Weights of a small transformer language model: 20 layers, width 128.
Each number is 128 + 32 x the weight over its row's rms, rounded and kept within 0 to 255. Layers, rows and columns count from 0. Numbers have three digits each. The size before them is the row's rms in percent of the matrix's.

# layer 3 attention key, 128x128, rms 0.151, rows 24-46, columns 0-127
093:159148116112142116083131183168081127122195143144143148116115114168084110083132122137085148115103097104173213128118121138110142113186168127115204099072145192184077100107129152110121192185141064122130137141116159112143118110136093172127083150142129146161179096150093140173134115143097155093113099097097097094081125092119067122195173141093114088128121142152123145102123172068109155072130
088:110102078093148164145100104170108167113095136185162076136176127140103137125112153048111134160148088122115040136155106135128130131183105123101113114088126114145167094098130125105192164135097110114092099103089097220173135122142139112088105177201123127094136170175175161146166129110177096205128108126140124137109142103183130126170088121134136157129122112163170106142182052134102140153110
091:159182141187057073062161138144130119125132213054108166117131152093131152086133145113094091107109095138122077094123152118129153109168202064120145133035161096108124104140118110167143148097109168113134116131169130133140166124107126138132092072136158123113182137132124064140125130160138155103175105098123082187083126134163099133126170120119157107170109178112182141094133148121171109098177
088:168126113161176127119186121150109127111154107167092101050140141123149171119069115171138136125119151115128031091102139097070127208132146145138124096132156201115063155080151079161170143137130159123153122127103173180130159056088176126167121111138102066135138104123132079112102099178106160194124144097175132092091132159165151113115133154165116104159120134160084122115116117092114112081117
089:081132094133130082165167184162129134112136140132102167179116143120129104148146122119130125146135174163107148160133070172112188132063105128079141114103078122081165129184141109172125121187165134082133073103179117157117182044126104157142105140111142068116144156114138150116110141080178079109176075156097099147127068093132136120127128114092156183115080146154123055108096099169071121153112
101:175104155040115144142108163145153120106149123111133126150133155118199126127128169150166177083080189155081117133085111131105131074110104092169146171124097137108154098113116111132110137125070157131124144119120082122092077166182151151116144124152115102073134014169129152140064175094159131175139143194101134167137153092147166132082124141112094119142138158126164073097129078179150109150163
095:124119127113101160149142103121101099133127076082119150147138128131113127134083187053091175078151114158094183182172101140181169171093074141116217117136137160120089134119115102140167119095090100104141126140137108117123090132147121120122107139153143115155148122176125089192144138177087169167055090129121124150161162176134136120097127102115119153167160133065142132105117162025101068095174
101:157080103178113118139138108150136079166106088114114098104115107119174116132128112196098115098155132146122172077106160153097122084133122133105117116094137152140165126156116081138146102122148143111157158110082148164180128142097069065149135078173163145198183206095135119189112070097098148060154100110176069196095122125138134125087133110103130109170127127059124175149118096074137168122161
071:118087137140142188087138079133106114173138117183150138111159111092150199107132155102089125113132107149126162156171114146063133106164100143121157169081149162182094082131148108064078112108076129081139134150132097135182166078132159117112095142150118156129138137129194075176142142164120163118135096106051156191152044117148119111137120127118179036140085149140123151088112150130151120164127
148:158110137192112168129163118116071112136145171118113160147150144071119154097125134148086179088135076129163160093181130123088139128174074114118223159078180122126123156119181108062126134127095086119134122145123134158138108116127109150122125161157142135129154103111163084089098107188121150127109122104101157177140092090156132126128132126063130079157171104085162152100095143006146168174146
165:108165154064183098157121142134164132079120093128129146112109125161124054192130134110157078186128199124124079171093138141182120128064183151144031108164097111118101136141079140166136126121117172135073119127143136140076117144137157104116129096094108120140093134161117137164160148086147093149114095136149142104131157121115147117122107141206075201080119135168094104162185108191111131107150
227:120118138184097171105139109130074125155136144137105138112178126073116172070153142146101176081121086127162185109167128130120126126173080121117226148105169160162094119110173122072086118114094111132154144157126153151170136105122106127122126140188146160150142105102163102066108129188118160079143102088111139191118077119119106107112146133079149081167160136105153148087088172018136135142137
084:190165126136130117164160174144125115104139118087127112129086135147175074138099128065167131167113194125120058151117144148164072128095166129164059134118093107106154158152057098169165137167141154095145122125109129125091112179134173115140120097088142142149087100114133167173166106117203123164095142160125105069103127097133101105099110133145129181134073121099135080171133092235130134114096
091:181164171144115165106162127145067153123120174137184126157197130131147110132157160137067173139142057141187162092173139125087168112127107123089164146086189113134114104105164077087116107106059077126097124103125152131110137083118117134125143121161129109140123089131163098057113156176141178101112135128101149192122113082151171071118114149064136104102160109108158149070092132104164192137137
076:147071125092201139143130126103150112133122089116122158119044135158148070164114090101119139180144102152127109098116116175129084175059159107125110111156131107143114107169122153193107150107099108112060080119103137148150105166087139135160131186078092092139139127125133073166145098062119106160119098150114180158194123142149133209130117103119109191096136139142112105159192089175104161167114
110:107108112088137089161105141095173115135126082107112125102053126178139082150114115124177088160106172139106089156088144144192095155077169142143082104169077127134111143150082154222134140145148162134134112130133144129119116189111146085142123142084098117138131121129099128151138106055151090133127113138164127084143165178090100186111124122173106207102116122149096100191189099201102101110095
091:091133178149126148065158126184163116082126200107133112164137093130165124117120108126096054173166132154105063209147186144103113137075105154136042106138142098094142141060090140175132123129143119126178146107184158109092153180192096089117110140111104171101073101097186116136117139135116087134079133118080132177091127127123117167104149152122144121117106102135117122156152123174148088119162
084:146093173117177114093170157098161100125144172174120081067123139171102113099124129129122091175069156051181074150101133067107194204128123179127140135149116135128158171127058099164119118132087157140151101087099062111118113136127113156087137044139076149133117114111163166127129184151132144159129121160162178170110162117127118086093186157158126108122141137129172104120114129128106114084149
099:112098122109077117161121174152068129160105141126103126101155136115149121139162112158134103103165105152102156107138173096106141117185095111156172129110130140148094130122173055134129105083132123146176169150126145113111097115090097122057148146180121154093160060087101066058080117189125195127133182106141161156103161158235103109123183111083124155158144081135170142093129121105163139093135
088:164100123174090096139074061148131170157088104106143158104116137099151080181165203071177120126101110145135107154147119170117134185129085169128150142104114135157167155145107127171142124130182105180135178098120163106183104103108148181134177136126091090124125131136119076073118097156153118124047129089102177146117135134116058148108142162110134084180147133137086166098108165067084146109164
093:116112151073177142084165070055047163176147097157166113078097119096119120168121172152122128110148143147140101179137147146101112165143080118110182099080087113091164119125154121119112111132134142138195089143117145068147107114201176123132146142084125098156118133183149105076155130136082149186087151062072177159111121115079107175123129098155145146160109148132150065166146120139122104121117
094:145088165112179135128107163170139143155141094100068184172159163106149140109097146124124138132136131167076142096180168096120088184106103116136152130170117065160134106120079149101088124072115060151101164112115099135077111103149146178140146093122158139091184163110105189126106165132095065106139139130082166163130086168176114095102125073190135147123151076114109137136130149199077135146184
085:028134105161078145150111150128133136200082159116126094107122103129143154157142076076078114206117155105122127139134134184151140130117152084140121133167116139076094113109139165122173127094196103162064107033103082110194195129101128148146122134162123111132158184115174068105165152116078125139111075144124143171152124159155152111133147120135127153110145131147130078104090115181123135130160
# layer 3 attention query, 128x128, rms 0.146, rows 25-46, columns 0-127
095:087105102137105139141118113113170095161140036131104144172204160140129151119172115131151122102106107149132154123147123134145119136143182127157127142136150138111178103106177142117126120127135191089112128147084102139149096126099106103066072126177190159144152098168151115107096089090139061060195126097168086164171130105151148155135097183117106099107080072139154112123081143194187068095138
097:133163136125135137110090071164118120103163089091172138111135158112117102183046152082152119127111082158148142144151154162101120118154092123116160110190060100085121214125127132130113112071074105174105134119135153149089102119125142073136132184067147123138166117131154208163060136150134106125114104173113177097118100158146121132159157160170144129179052102154094127133115101136141078121191
097:136071128116112188172158124095090103158142121136121127177146144088121163105123171100135081163122131149122123182134126119089096130141127157208149176155143057101126194084113129112106145155199140072087110135099079137151101112142141080079077121082131082149170094053104095153130127135140099152186108167067088124166099147115131128114150102103117135118144192169112122160167173066107149117167
090:191151102141142156139130102154167068053148127088142133124100076143129123153089119107117129108068111169131170094124110125107090182121119044109185149081175064131111133113164073123121165132143127164216130086157162130113138143128178173110171174133102128135126054140125110081140079128126078113098086112082122076148163156162126109146151173140132121147122142094192089138105116157137132097177
104:109144103138124144118092088086146076101167141111081150114151080174120132064183075128128097145167117092120093079144137138114153153107165084170085130135120100143187135110144096181136105127125124181125111129136132081133106137118183104131180093137169103160152138119145107112055182116118149119077181134207165168075134167132130139143143131106152116173133136161130160083150094021160122089187
094:105140137154114093096116120163155127160093100149081160061120134177181132145147132071188060173169107159132067185151157163110116110125148115078117196132180107145154121160163113161136169147107081101105087138113161126124092219139131154056107131113089146106157134139156075166132120153174103172071115109135136122144114133159123088137064150112155078099127120122089138097160191105088112132148
102:156082188137070128158131158061140108086146165153162126121104151141163105105120153075161118155117136123135116108176056177141149150085175072075104148160150126072078152161088147096084135083154082108082153165135141150134173098142122168150098091147107079110100098098106136176129115170103099170107097182150192083191112150114132159169111137148140180150117123107110099124100154137188081132140
077:156141088110125111189159142122125137105100139080110063136094161172103078119084143114152120135163133123138089122091117090183150116113092114141137133170071111071156185103144160146136114141193124101125062098161144159086097207092113139192162121075155113193154114100087117099168147106178079150150149187138160116132156081109150137087136157168124180131118097101165110187104101073122154120134
109:123102126183152138083135140149111074136119156176141181098139135078162191128220106109094149134112121194101157146190087158119109136127115107156139119121191113145113078124165092087134103108085127143094140147080113128139121046126197130104103123118130142068139154131150110167120120181120166135108140086108123164151092130099091110158099125085162060144080112124104162058159160166190106167120
083:139114179108085139204133167101147144101125171131127105114143184110131113146085163090134103152159180146148133144109119145146137152090133104154149087216155072145081128090122166131167139096126135132147063073164104130083115131097122096151119149093105087100158092210127170115148125117147133108144076128096226124142142096078120108072143138186070157090152130116102158151120092062157141093150
085:134144168118151134118130157132087159142104147162097089132103165112142130109082160071131103108140096117171125114075109157077114141148100180166147138175121133125076132136107181088153180141183178119153103108137140095158164116080119085114116126065122115188079088093156118163159166122135141123198158079181199077091061152133128097136171182112098123059136155161064105110088126111115115097111
148:169162112130091119226153129087138180104110142086055082175151129172088101129100122144121114133143162160156108098074149064175109136106101135157113133175111109101154171120128168176136110148175135115109048106167140134095122149104097133197155115103117075197127135154085144079112119115148057128143104136150143115121172112119125115096132113202119201110140096111144116162133091117123137077169
107:108129173162136141060137120162116071163129133179168182090141122078144166133202117119122135133116115128081149152190137156097116100150131124118122132095174149138090078128157083118138133126070142134112184171090129147146136074139153141067098124160138190081120120120190127159104141204112198126136156041096103132123086113103114110145114113053164078155100113127108146072154161117155125164137
131:156118092107109132210129142093151155116109135085107077161119131170104109157075126099104121155135167148157123116120126098167119166108128098171125109173090100109165171105119172119133133123171097107125045109129102121092098179097127123195160142085125076127142151173068134072156102053155068132131116204138166134155202131086109154100164142198081147098140143121149116189140098114132117104146
171:109111179149154153087130112136107081129153123157144170074124146080165169118161127119127139111107119108093117140158104154083123085142103150111139123097200167145092087118158056090118150125101125142127196182128144159171103111143152106060085161155118171104139111129189132166132116179146204139133112067097094150126036089148115130145118136053163085190107154129112163069125160130138127164103
099:105153127164104096126136122145103155057121152084111153139137138152101140143117107169119156180126138146141137098167150130137187106066159146111099166109116125117106132173102135160107161053148157115155150144154105106052096116128166091143104101154102175179136094096108107115142127169168164226145134122057162130130125149118165119083140164133144052071050088172098152143112158115200150115083
093:138133140177134132104056128135173080123131111158122134153130086056128153126118125156136160102100119088140194074169113083149080110118150135106153129129105128187133159184083111158112147116059059168145138103131125087110157105096142095101170050170152122152081123111140219118141149103102128121148098130138099124109158164089186116073171161172101094143199163107111099137096175139150155124146
105:122166115079054122209107077161146162174156129089168141105124124149123064144144109138139134139131192112139099096127148109125185099123143135104132117155126079102139121096136162170161111151165090131153135123169108126066135131056116139169110154152143089182121105194072130086158067111115121098082156171111123139161163112134100106137184120140128194126179179083134119120070120095153158053146
095:169113105126140099142141123106119139137136085105116163134174161115131102166110114107159129078122149208149143119113180116078133176163178144086099095173129182104126131168113172135064149111097196123160166165172135125179160026121124051190120097120131113119095116158118095064121117152100128107082101110169105132145080109097118158139137080158128117081186149115124148176086136105150106185126
098:158126159091084131117187128128091142138156167104102105112140144101124142128122155148059159090145141094132115134130148108071117128061167109142158028189136114168125090116112126113074125161173122188094086175128137065092207130158082090186113130108092110130123163107096129103131077168113135197130109150165129112131150202128136108114104151206155135120118089140096143164082123175143127148147
101:135157082177100139159103059138134218105131127050083175080153137136083161179201102104121092117150146126115184105159097144163087161131154125118161152151151117141117104128148142114182197107172187126139079054169183109128115103097093140150180120120093089088109148080099091145125117114149122076146135117121147114077101117148122150163146097106137131129124128108141094171101157162127082179149
094:130145138169063162157087167084104095135128156137122109137119137121183149084103126115174149149129109139082117162131124142099148131171140107011086128158085124073160187147149135128106145129147099148113095177157162215097184158073100102085104036161117173150132171124132127127081189085130110119139196103145146163138128107160099116130113134096118124154120112112120106179150133106150069110126
# layer 3 attention value, 128x128, rms 0.0995, rows 0-31, columns 0-127
090:117123144143117153101149077149149087167161185119120173123147157134143094115131111067114050141183134113126104125090145149098157150083094131154132145152174151093131086055109157083140155125140077160131087112143134087118163103115063099148109163139112194132112117120109116155156142185076135152069185106178160156100101108157144115193135172163188117104082114126149097097064115152143104056167
088:121158157133091118170136155159136170082122116129121178095108065138131159135123147141197083124140091097125141143163111145078129144161090164174123144089166080147105122154132104062182090076063126118171141096147072155053125122125129113152198146086074158170164114095109156120129114127166125135128089131099142175119133174147055063150101157156143109170114088165169159068132108159087141116133
081:114145158130132100138150086170117153149152142154169158193132102108108155148144127127147158159149158148103122184157143100125133100138153125101173133130155108071143099076171131084132147098118158109121076172114096173108196128054114119101092123125182083132124158127095156095164077155104110207144105130139084048084135126180080169120158196105053098098095148102147122150110094132125074078102
090:101108150141110125166055081123117180174115112134093170107137139122159174082085115145101077094168134136141101199109123138139119094111128166124088127146098094132167126131119063137163179092156159095114130153175104185136083158139052161108107153167123132205101176103116099127190111096137121100174111101117107066129101136086106161135128135117156137061216157127178132147140147099121142099087
079:122076131147168102066137128123081142107102061143196162143136147108098151138105136112112113132155126146182159130134129111149131118090151094171100142109150114200115152088135131098144091141095122145104174136095134076097112102191096208086159154109102120141082162090124104203077143146117098126043182085180170124109151147135081111191114106100163105136091090122097149134120105151116099115202
084:089155137147083097165126158134162062101158122144132124153164094143122088091120140145132150069127132138148121149107149115101104157127099165115142076206083148215118142176125149082162164134128107153072108127090134111127081136088112092112149185128168233127179152130105147169069138129141131158140151108079086126170122109166108108180159196112094129049105144139139062123136111098140112129116
091:125087096108095157125143132046101138159149166102118089126146084124075153129117122125123110118177111136184168164106130123122084138178115143117102140093165166163013110177109134185074147118142139097150183157119102146187148129129138098164131169129118125138138073133111165099127128157111138181147120101099077096103128146116190094142103116150113183138120212076128137129126069118144169105049
079:135116127107089064152062073130171145118126123122120097185119113051115115158153083104159127112095150131115093090184177178098147148186108147083151107143130155184116134214133115126138108150193151137199139091159073122160101133091179078102150112141145129083162104158101140113139135094140148142161134089137081177127097166098124070104184146113141152160129125134134188128096095150162117075104
086:125129136126151129166123161116111202113104151068145149121153103093098192157148093129123132146129139177181139091084121129110187112150169111081179100122114135099111074153068178158144107162131165086120085154089183179133183068124113139132151147105070133153135130182126131086172109130109112153110095140129106147124071104156063175148145117172122093062112143195135081096066129107151106172147
085:160127110113096077095089068170168137143110065163133134098092133201154122149122140190170146162105122136107107077182136090073173100179174075108157156138123120047129143155138153134126124163147116086134156084100145122107180097087068148113170092098123100131121149123165125172070095201167129155130148126093150159066140084138085085150140173140113151167119112153103124145135113084131157127094
087:106117077118123165132142097141132100128127098108158126146093096068122166156115087108060059126107100116154125173169164173085105197113167129123190162133108114131132123142113137118083075086125139106169114133166154107088113097122118151138149111117166075072163113162158140195176173197128085152097143152175144156153077164071152141118092097071102170147078136130099138160152156143209140128117
091:156055113078108134175128177109117091059155139077134135024101060102170158118113157189157164129130180114127109127141131091138172133126149146086120190165123115140088146080134134128139111128153137111104107102055115167142101141170173107130125155105119167112109169139182133100125121114103122141157086077120134161145117151126132176156069121080086112137169179115144139137108134154063150094203
093:097180107126103139198148093168144095096134083112115157096103167094133120073047162146099200121085139178185141112101185157137127114110152121134114127045133133108104118074130156114104131128146099144135100152162097151102124087106087153121153172147079133132137090133093182135110115151087125129122186163153139112127165070132093116112156130132239122169112098193147142143091067156128113145119
080:129142085167111133106153175113146148099101123101168089153096150140131051164104145117121157145138152139148104151178107121127132091185132204142133160135108127150147175123206090137123125120152064082111132114133164170113127138096131171084170105127140141144135118097095182112156029106077163219151157139120066134101193053088127060113131133118135148167134118135109117103172144123119172114149
090:154145156134145148116121169173051104147112086135111155132099192163092109132198099187165082106125134182106126104141137162160141162135120122116123107150138101155080156190172076166124096108155130060119115141154088079168138132142148101158083148107115097125127133156049097037153148100173102145175124139119154142102164114146144166098100094095083089164146138066064129133123125163115138077138
087:084177082106156136158115128043119140137120089142185122170101158089078113158096139109171088152127054107086089108153185104143135122141145129128125184136074120087196117117142144098141142137162094148122129094075177179125105163188131190161155137142119117126121119132087157115052122139169157152137161127114087116118103095164110133169162132126147112147147066108167118104109129171091048070136
080:140147151104100136139119098057136111124135135076143067141194079135146183134145117144138119095156094109093139171135133195074124155119106131124147123107130104114153152114163182166153105132106142186104083119114143039055152148130089132109127090144126055079135164121137131153095146177137102158121027100141164173143110074175099133155090156127078133133125159134158144130146096155165157059159
085:149143104114137101112089117168130167122110104152077105181124100081077162131107110152147152122142117144138153128229070113139155088109181149135127210146110079144102170136154156154151106108158135148137123110127106090165115119125170093104180135146172087125090122088072099076118138163067066078142148093084091156135157137212108127130096130145124136088154146165080155106069133196149143136098
087:115168123167164190137100175086109156071172169064131143120159114126156122134125091120151158166154122127084116111144196139106142120139096081097167119107093133128154149111103138124134105120118077164128146151086117156078133094128121085105085098117093109077168127140151151101035184114060121136113151152164124135159116128132101118120143108083125056157048156163122049150146155205124168124172
080:107038195125125105162084094161168107227133123175089125124153137103152106139113111115138108122074071148129148119106113097088161154176149121142120156170135149141125110119147108147106156153100121129173095068086129146199084167094129172141073118155159165136148121109131139101145144079117112140139112161158176087116132127189186172158035109145131117094103096102139118124105135188155085081130
100:166054106157159070134132168140138139085133108099131124187170110160155085120111145059091112146104151137132122136104168129175144146078104086133147096088157126088122138141114117148145172164122181151161151107120153119105122145080120139088142087096094139190154108089149173143172168168165151115107128037135141205152183112126114106103083166123180120153084122203150155076138174091119141087127
086:124139153149082165156152106170105121108140157194110129139119170078164080101082127146079111184096088158093080090165191163117126144165068175126099143175110169145140090067137160159130081144129122090071089167112088162177141130122100119114091102136098107103131119139179163137125154141109159173128088092158101088088172134126150115079130035145150109147150130136121147145113109149122096097213
094:105110094123132087102111153137078140179154110200152111114164114109159120122122155160166134133113107153088116200114134141077098145177113162091178142128123140124128112107157156159107144046140130122091157098101156142153118094112147102165084078064052180105137156154154125095186079148081129164176074145131105104129124093193165112187117108107120091184138200146132138145106108150081175124094
090:135129113185050116144172141109135098113132175130129139082139144113133088125156133122148146154116109118084152134141117149133148071116167071194117145092135183119147092068105147082131109080205150156100188134056140144138135160161076160093180138152152126143083156177074104186111200134154132070080131132093144138148174163139122103108081125115134160094158139187113130147147125093063149117099
084:085128134110100226132142102120147096117174068102134096184139092162088180122166110155144153124108170160089120131161120090160066140082143130068119111172065157107128100125120108098105157116162115111146104094108150112063153168124106157148209164153163175178129097122139165132096112105101133113061178080194073122136146123048146148162157130100146118106105119154105136157128137122131125174131
089:160163203112163114080112096122126132108169105124155092089140153064141118106139170185126128128133106142122090114141121182149092055115154090136127156112116124152123134086146094110113120104107126064125147091111154119138134140087186102123102114076157141107150113108061172166172122133158076165189193165097132121152079121093101128113141157071154130106182158199125096146088180129173133153043
093:109124187125139093133116084118120157102116121115124067110108123104107167130085115142182115085059125112133125177018123107147156149068105127159165162089132069127128121138144132133093134137132125038133159190167111151158132094173133114150200166087174152188157150120137119144143133170117114098146100114096157183161141135141149127130032181098139103148119156055109134120135116125105172109138
089:098107166125162107128138105118129136162132175125040125110117167100098133148169108076186136134124120133146088162118115160112146173121130159172158131102126136096063117146079108146114127109145121072140142140132159128159122167139128071159133169123185186090096105133177034131144060100134111091157130104165139148113128178090180081168067153125132154117068092178087152165124141061169110129074
091:141149131134093107178151187175140080101192120121094083137043180172158143154133118104148092152133119100154139129144154117149108124073106145102141093140132139118075167114158075139111087154100191154168108142068139130124134185092109121150119141122186104118088177131071133075093189124133124119086173146168147152150117168129091146188085135132176144067173120134109125121173147078084077164129
082:090122162138130098146073119101132145158088119060129069118101152167126126195177070133180223143053152081126144127133163092109173171089123093125156129105100128125139148069124080146146084117200160164080110096086140167098111147070129170150172127161141106050156147149154115147131112124104120113113107205150163122148124114148190160154075155096121124124110105100124126133118104131139132128141
086:130106117096087172162162108117181101104155154089123089105138126104099159164119105162147110201147164070165178087134101175134140098088078131101110103146150128138110127181169098103123112111162134168135197150106132107142147183148086189141138062150150136138181117134126119127114129031092086074111130191130116106150169184097127114115106146092184134096077145083117141153117143143084188163120
087:135120150211140101168094106139100115125145091168090055104109139112141143087120162080110171100130155094097155084140148149175123158086157136101160090100140184102119124127120144159159149159166134158168085141149130093146166061080139065178192112114115138133091113157176141149150131138129146048106143132158176094124100108111113058123128127162167106072176091145129152101074140163162179126074
# layer 3 attention output (transposed), 128x128, rms 0.329, rows 0-31, columns 0-127
090:095150156100133063178106165123089135173120155112104142149137111087120149152168077171120136077089171093158078180122185117157132141148110129143117116089084165134123091158104114079101138077123191116192107139109113159162130124132213220145129121115079092144096164108158146124136088082107099136155116131150104074134090111146136100138178137139061102165121096121092208142152177136111140121098
075:094095130142140118098103123094140147119133140170092092159121151114157139084121139170125124098130160093181129117110152116132110127105131163093135154108094096083184190087149112126055182162151150114142115162153159142157188168109133115118114110185110143038097115138198156105140032099113138091092185197142109143160078118087204122126129111113097159130143173073075183142116117101136110126127
083:163090106112105092130104189131112121072121135154079112133134138123215109147101186044110050114102130147129137164110106156134166096108113117139096135161160121138130183129061083133107131170199112139125130161132140094139110103221131129113153137138125089128112126185098082145132135159122157138131085154163139170140128132113139102107140133096106144087101184152136104097169205072057130122191
091:114114144111167063120131171122156141104104165126182103180149158055040094161093131106118171149117165142109152092164164092067138123150154126153171136103145153148121107164089142128103122085072138148125118171133169168110157125157130119168184130145125195116128163111120157066080150110138154126129120124148158158087127088064167098165119091138093118161115138127061167079085062100155074148150
085:103112140121117145201087128127125132133162127124103128108099145187122119105130148117137089077139120132123129151115163166167098153166112124100160131129097161130096137144219138158083130122209111147154109187174130123116054127075141117161092131142094102109159155116131130126145126063086131115145122121106137030163078120168100158122159177167104143119161140121170159167024135071109140116053
083:150159098116142131035133085178103171104067158159127145161170149126115110091150139115082136166141090105112123155154102092135108160177131155151147121091164121072111123107087119121142147160125180170160119144113102163208214143131128095173170127076109075107089156125138072101178101088137098100147136153129082127099142180151127107082076102117128164172127134111114127122179112197129105066136
092:142162169176098082128115124155162129044136072129158142141087113180137144116116124097165146149056163127066103170117144055164087104142155109143122123142123100145190132084142116146208108099169181120046149126109144124088105093107104129134149125134107127175158167131135162104129085127132125148118117084105091170169150188093030097108123136121133126151149092184126114116178161096149137132155
082:114107081160110136081138171075098095047140082121127179084105091155165114103076165117135115149146095139154122151093110081177110129089169099183082117169123106116182111104141114117135131173094169164083163216088099112097139166173135117144120138112134122171105112107160150118108092120110135134106165210141139116129132192150120106106104125151137109186070134148160097109219135167105097154133
087:116119116148176097078087136191120114180178138158104123120070119141156139143111160110110057084082113121129126136118134149159137148109128155194107137117116100134202140134205117100114136135157119139127193196223136073123072131183133175078152123108150138118117122110129116114066181141119127148139081148093146144144136122079118085054157134125168083150114078086140154114163132122083100088143
082:099107100125181166177132174128148087136131142133121187091143117106135177117109125052118106114160093111152125091081165101137134150114088172117113121113081191108162177097083119130134093113157084141073095127099133143184070144096173119081125195038160135137125188170059118086145134108118155090121138180148103145122120115161116233132144127100148116144089100146122145132153125160154144155148
088:112092101146105132178111148127087140142138158181113106149115162124125094126050166133171103098111160082095146093087163146156149116099158079177108160182147094130167110136167110125125105123135122162144130183150181106102050107111079124118152138112083160162067104126114184080150106148131112069160122117110100077101166060191097117121185151157198118112130142122184106165145148073120174152124
097:145135174159113112106106100124192144148147114198135155177119132101142146162133192122071076200074109181183104116083096140117154110090189128127124096095109125089144077131063138131122095151082177142136136176159168101092134133119153149126152133143142139126135086104119116110205131081147146148111130177139138182113092118112149079097168154150158132051155142132100093062110085137143094071096
112:121115163096111170162179169158117133130146183072093129131108119217161109109144142164163028124160145101103105197112192084128116169108104131119146161130093191156127152110128105118150132123100109145131188179122110136092101106192146129110069115115107117078137129113181097066157130140136082129083149148088124144148082131168118133083147115164083112123114154108166114166107142102060157073124
087:151143135116102185154182115186156124145112097143128176100160111053105188192163135186103125178171067148123166081153132099119126125146113068095149113124169171135101153121128163132141068154061141111100141086093097103161154136127124087107122185085132098066126161143117071148098183130192102076121136080136135078140125155107156181109107072108127099110170110114116122111139146159116108165143
099:196139089093140120152164070084206123035151109109165141061101103134197063124118154093112144105143102121133121157117085082115101158154101140113109135121139175126139107119105154146166162138197097178085175076113166165090120127119127082153127178120105089191190126112108128168135098111125093117123146100151184127176141147115069143128142144164157134123083155146164121117145090078148117116112
091:127158130115112135130149156124130128160150123109126111070181124104159094147163158106084161133189175144192167160107106139089166145131138129120105064122177133151125109118146091126148165150094117082162123153152090023173142095078123095113136046091116148079177141055137116152134147121147181086124111174157148178128072187101114148084055118125130134125134136088127166097118118156110115188096
099:106093117135179114117095122170093162134111118168114157150092156084156157176110064153123113150094177125179050064063087103146117135137143167143120178117107111139150106129063084062119143137097157149168105102151117148191151109089138188100188113147140175153110132061113128113125113094161147109141160139171088110085122108116163130145174167157175099093158065127095119111132164113180129166105
091:081117092152163195065161120108093100139173086096128128140121092163149063085072124138108126154118162132149155124144128162124139168093073101090136120158150087129136093152135130121131076176140153127101130130172132158129224137150094069135104112121136102179169126112138136142080136143134159131124097200122129153142076120081176107095127144134163135134102204155141107125128164025113068165172
087:092093148133099102122113136166135096154126116116113198160114202153174080121178116162149035134108164068149132140115074151125145096109178154103091145163060102110103124159113097081111177095105107132175104131165116092150098140134148141104157104148183117115113115068115109211189106084180109100150120110131102119100096153124166155148120129146159179126177153106113132149093097173125117190084
081:164177051129111127127104107107121118013147136080186081112133083125074148097173142145089160130138161178127119129141129136131144153122092154133143090084158117112139077145122123123154121111048195175121059142187106120133183115129158146138161122130098115157117136099109121108155107159171171129136178111104106142096098207123103097073141121086111167148090171165105162116147172134160107169114
103:092130143133084192166127110103118123144082107135142144065100126107093156166139108150174143165147111141139135141141167142155126123148114171113139131144104161118097154159160159140100103088157110081118092177129092188126086160166077131129052127120103098099139101154129157170104101052070158148119151157073115060143096113133123149156164084125091152179170110071127141168082127250146111118148
093:156127143039068088122136188149123136136154146052127164102130115120113156161134135141162094081110174127174175177100107121152100122072135083158137106115184143137125112174147108098151124083091192175117136196099093125136157157123163133137089131143140092149077122112091151107125191159206063132127149073108121125144104193100120104127116169087085114064148110130153102121169133164116146127096
097:121100147139138116153133075152151138033148161093144156139114131135185125142109114076101142151098194113159157096130100148199179071093132143132055110117195150070112134120081063146161114147119166116113082120147127151100126169131085110119157153190110099175147116148069142165159175148140166122129065073099089145103117139103146135090128143076107168089122126158121114119154146147131106135208
088:073181151119109154115146157092141099185130070093139140146124124125104157119171096168119154056104193132163138127097088161151126123194146141095186154154101136175114116177155101170091111124125138107094066133154141066100114094136149116085083118096120072136141136090149174072108148181129164194159144121137132134131096139165113132072150125082101160120040090120121151133091182175157098144130
089:133142104164181146098115146160119132187094134159106098086150160119144114122139122143108149156152064158096127114134098126106178123150168120125145121083152090150156158152145175151153088114162098145185143149144103087093104114141163034095144102046170153136175081116184103109143116139094132125169107087155197116153120116130103086085113095194116098104176199098121178117096079160109113082081
085:105078059118122179147180124121113092089122143078139119185127126051133104093122174106115132140150133117179182159179105133120101163138117114127111123128132127152160130143085085170126136150092091155115086111148132155093192126157086115137168178128116076140133171134122102061189107109143147135139057173147144162119150085120129116125125090127208123176082147070126093088153090158113120173209
103:146122159102085160129156090103136159132193142184168146150112115180178102103108157099132183162087160119068108139145175107146125115145141149066135143125100152156083143077057122128098146126124133162109095117101162155086114082118079133135065112139059160091111101150162148073145146086104116233112119171119101170128137060148117179144192126122137184117148165128087136159116101112101124117116
086:111131172129158157067102140073137128159159117130172118142185105094096124115103147081048186121082117108082158124126158107181125099151070119108112093092122113121162152160148180133116119124116223126103142158110096185075130088136123155144132194146114101147133139132177175114103114133116143217163120098102123057119144170165058134126145087113158094114139106131106141107160126191158080139128
093:134164106105164134093138100108123195178094151168187109091217100098085132151141162158144144095139074195106097149163147135057129169142104106112121148109135091124131140135186167181135182091161113088155127080130143117146158138138172124081145173144107116116117075121142101119139089067183109126147142096142149081152123102186112073099096092144135108151099153115113146087077098098201100107116
086:157131136133155205117137071116121145116205088155142152120121118114136132128194135131082062129158087184105079075103096130153146111201137153093091154159120101134088127087092158160127163147075145138189140100182088092143110062152163115090126130080099151120096068103114102123156103139128170140164174107133127087087121130210142173081174114111151157096111155118096136123118161136147121179120
090:154199104173158086118108150139114127172105081139199163155124132179128111111171137184134110136135048188079076094131128095114097152138211110103172157109077127142157124092124125125097139132114121134131077110126188094095137116103185080136140163108180141120079085056195155102117099114142117117156193081127125113091179124168108137096153090128123100161146151154113111085127139097142116128152
091:140086147109187161104165092092087124131138156074133152129120030188144146128141060159165112092121128099151116140126132097112125158094081089128177165125094119166179117165067120098089116113100124131124162130106097192118131169115152116126147111130083157189160144127171125115069140129100090187125143134115068091137113074137154132170152177177108100205093082149147117170167137142139084126163